Each number is 500 + 25 x the weight over its row's rms, rounded and kept within 0 to 999. Layers, rows and columns count from 0. Numbers have three digits each. The size before them is the row's rms in percent of the matrix's.

# up: layer 5 MLP up, 704x256, rms 0.0533, rows 669-693, columns 32-63
# down: layer 5 MLP down (transposed), 704x256, rms 0.0502, rows 669-692, columns 32-63
# gate: layer 5 MLP gate, 704x256, rms 0.0509, rows 670-693, columns 32-63
up669 105:504516489488517532487549507512500477536512533529504474491515450488509497506514495460485508478482
down669 103:508510473508463485503537494475512525461498451506495494520480464518491506495491512524473457467445
gate670 098:491513511547527486479482531487459454454561518499529472435514493478499501501509494505459506490513
up670 095:500498507493512526478533509469545502500502487490502525532423515488509511473490542437519493474546
down670 098:491529473517503488500482498522480529509511482479477514494553488520489500521513504490548492460520
gate671 098:482517478524490504507494478561491525523482478494540489434500482516527524495520492519508516474471
up671 099:500500484524493523545470554513497489484481479505485476488466518552448477473500498479478555500535
down671 100:514466531493514535522529511489465506530448494522533511552491508501543521495503489478499492474503
gate672 102:489519488526512498520495553460511512522499527521480493501520484505511485496512573514513475494524
up672 101:489539463534466482509467515507487499512563522519466459488525492524498498541512513525499470483536
down672 102:497502515478492516477513519484489513475496444496501528498467508496480497481549458474506480502494
gate673 097:527516561471535479465463512456510468493561505481476497513495510529457487500531482498516472529548
up673 091:477478494525502522530504488448493443522557463505547535506522498497471538538462484481501548484506
down673 097:501504500509515505507524510507431551506483529492487467477475490479488499507493487518481523488509
gate674 104:507529487516516543531499518500506488491504517497511515503480471479493469455514546501483532509483
up674 104:489485510564498474530519456554537505513508507511507533518513523482513495515462473518517549490507
down674 104:531488513513469529466522508501550506521435452524495491508486495531503463474531487478517505528491
gate675 094:535519481504499502516510496504506501491478444506503475485507509503509476508479486514537489463492
up675 087:456482451531523497487525502462541500516542520471525508504473499492500517518482549496476516499509
down675 094:524519532488505503500541460534534522482479469527494495505483470489472486510497465476504490470488
gate676 088:496538526534557481520486468508519481448486484543463518536466484484489461490471512432515504464481
up676 083:511497487486526489508503510490486521475496497474441489513477541524471527536496494493491517477507
down676 088:535493486496508522571516516511508517508518484545530504467504496532522496501474475504476544481535
gate677 101:533528489481506451474486486476503468487504518492541506499468468498479484478521485528511563487498
up677 103:531508490492510525492478482489456542470449519524486456469551485503509523514495486477477488532514
down677 097:515442505466493446535533458492504526506521523460528521528505500479503497508533505497509474532495
gate678 098:512473427456490513513478521550499511491538495489513491446484522501499463480511524517504568522508
up678 095:520500485477524546490520483513518538547465495520499495492490506493495464490473482527503490454468
down678 100:519492466487503471514497482495517514453550461472535507515468428487483511512492513492479514513497
gate679 101:460490525512552483455517515526499481515526504549514515486507526530492502500501521503520470506522
up679 103:510507528534549496539541538494513519552515534521506560501485506532473470511474545522450499518500
down679 108:495530474483475494538495546510514483501468502438466446517475506471529498487537458455518528480464
gate680 096:505465552515448540451453499492495493468473482474467513472449507515541497495523475558517466489504
up680 099:508530517498537480523500467478495529500512506488506451474455473479492502501559507530504452479511
down680 096:511485504459489481513474481501489471490501481504495519488523496483483476517479447460462480459482
gate681 108:528480498508464502451502477523530449473441465499497488536453467487507527479502489477511520469483
up681 101:503478488529530488531485501523545488474524474509510526538479483545484457494506505501474473458501
down681 101:468526500519489461527465524491467475489520516545532545504525507517512490524490501485500479516514
gate682 101:517463525478543527473480529490518517526456491490517487538504500506476501486491493505483506524478
up682 102:527528506526561562499444517463483505520505515470506539529532477513481527533475477494454503527492
down682 094:516526493473465517482489496544520497477500496533505524493459493498501476486480510481488498499529
gate683 092:474486489462462533480499460507508493482529512513515533484464527506518475521466471507510506502534
up683 091:468487468503543497507497497477461518536496516492505522479473494528497465521478510479504558466490
down683 101:492478538441475513515505548497515523474550516505510510499502504480487550462472502529492488535495
gate684 100:501482560511513481486513532477539508506454512499490489491483493513520511520478500550498477456509
up684 100:490534554529490487525489470470467507513488489511478463459555515485533495534491497539486518493464
down684 103:491521499463478449522519490502493469478522494538513484500523570490510471462497507466477468504510
gate685 103:535519473474495490480515544495477521441530502485531446534509493469471496501533529500494495514495
up685 098:521450488485473501507506484502522459479467502482506506450507472507447501534514466509496502474481
down685 101:507448540485507490516485453545497464521463505491511504492529487507510493485479508523488520510476
gate686 102:481532513511501533530493523494491495507475512518524503487475495519514507507516550468488489477496
up686 099:549499488480577543477529438567521486520525483508466500505476487504486529467477488528490500512483
down686 101:480519504487530519479454499479507492497500488500508510493514500480508464502515548492503513490497
gate687 094:498480505512492553516499497509467499536524507508530484492488519518472539526504522485505521464499
up687 102:491473502522488508507512457535516534558455514500499502512507476514479491533544563509493501504561
down687 102:495508497491517499497534500475453521518535521512489517508493504504452491504511479539497444526522
gate688 096:539518493486542501485547512489492507506497499461519487499563552503477542497507515536457460517476
up688 089:473504489530470491512463510500487488491488540512491501465500557481510507458514517501502528511532
down688 094:536518457474516478495484521503453475556529476487504484475511536555449546536479500509489489490511
gate689 092:473461529499454479543495514518520522479533461506524519430493506524525473469530517515467523517538
up689 090:477484482498499479471541508491519532481531492538532505488502525482510443490485532485482504475465
down689 091:478483528490549490517499490500459514507550520479471509475513498528479531488468506514487525498484
gate690 105:508487467474463512476517480499515514486536454524527502509502515537523499521521514480502441458483
up690 104:523483509507489516510491478454481478489460520495475492468490465523536543482527496490481515468527
down690 102:472491478512475447511460501484475479500474488512484509491474520506498448482487516490504467447521
gate691 101:495512519536462434511531501472462544492524455522505485454488467511485563525506504462491527545488
up691 095:534484528493493508491496522468556499501521473488535459505476494490529540511537494519510486515544
down691 094:450516520507526537500526523502491473527443536519484501478501505497512476519477516502500562475465
gate692 099:462517523514508507457487525484499488509482516481486505483498499455487522500515521539477544533486
up692 103:531486501545505514549430456458529486479556516532458466491477484478487495449476506487489450508488
down692 098:486555492512537483485487558537500520495493500482487459513504509549529489477534500525517500485473
gate693 099:529483485525482511499503476514528469514504466496513499510531479542509479502462504471480572483488
up693 105:526524442476511485499451515514511472530528519522506455531440554505549519508509526480501460508540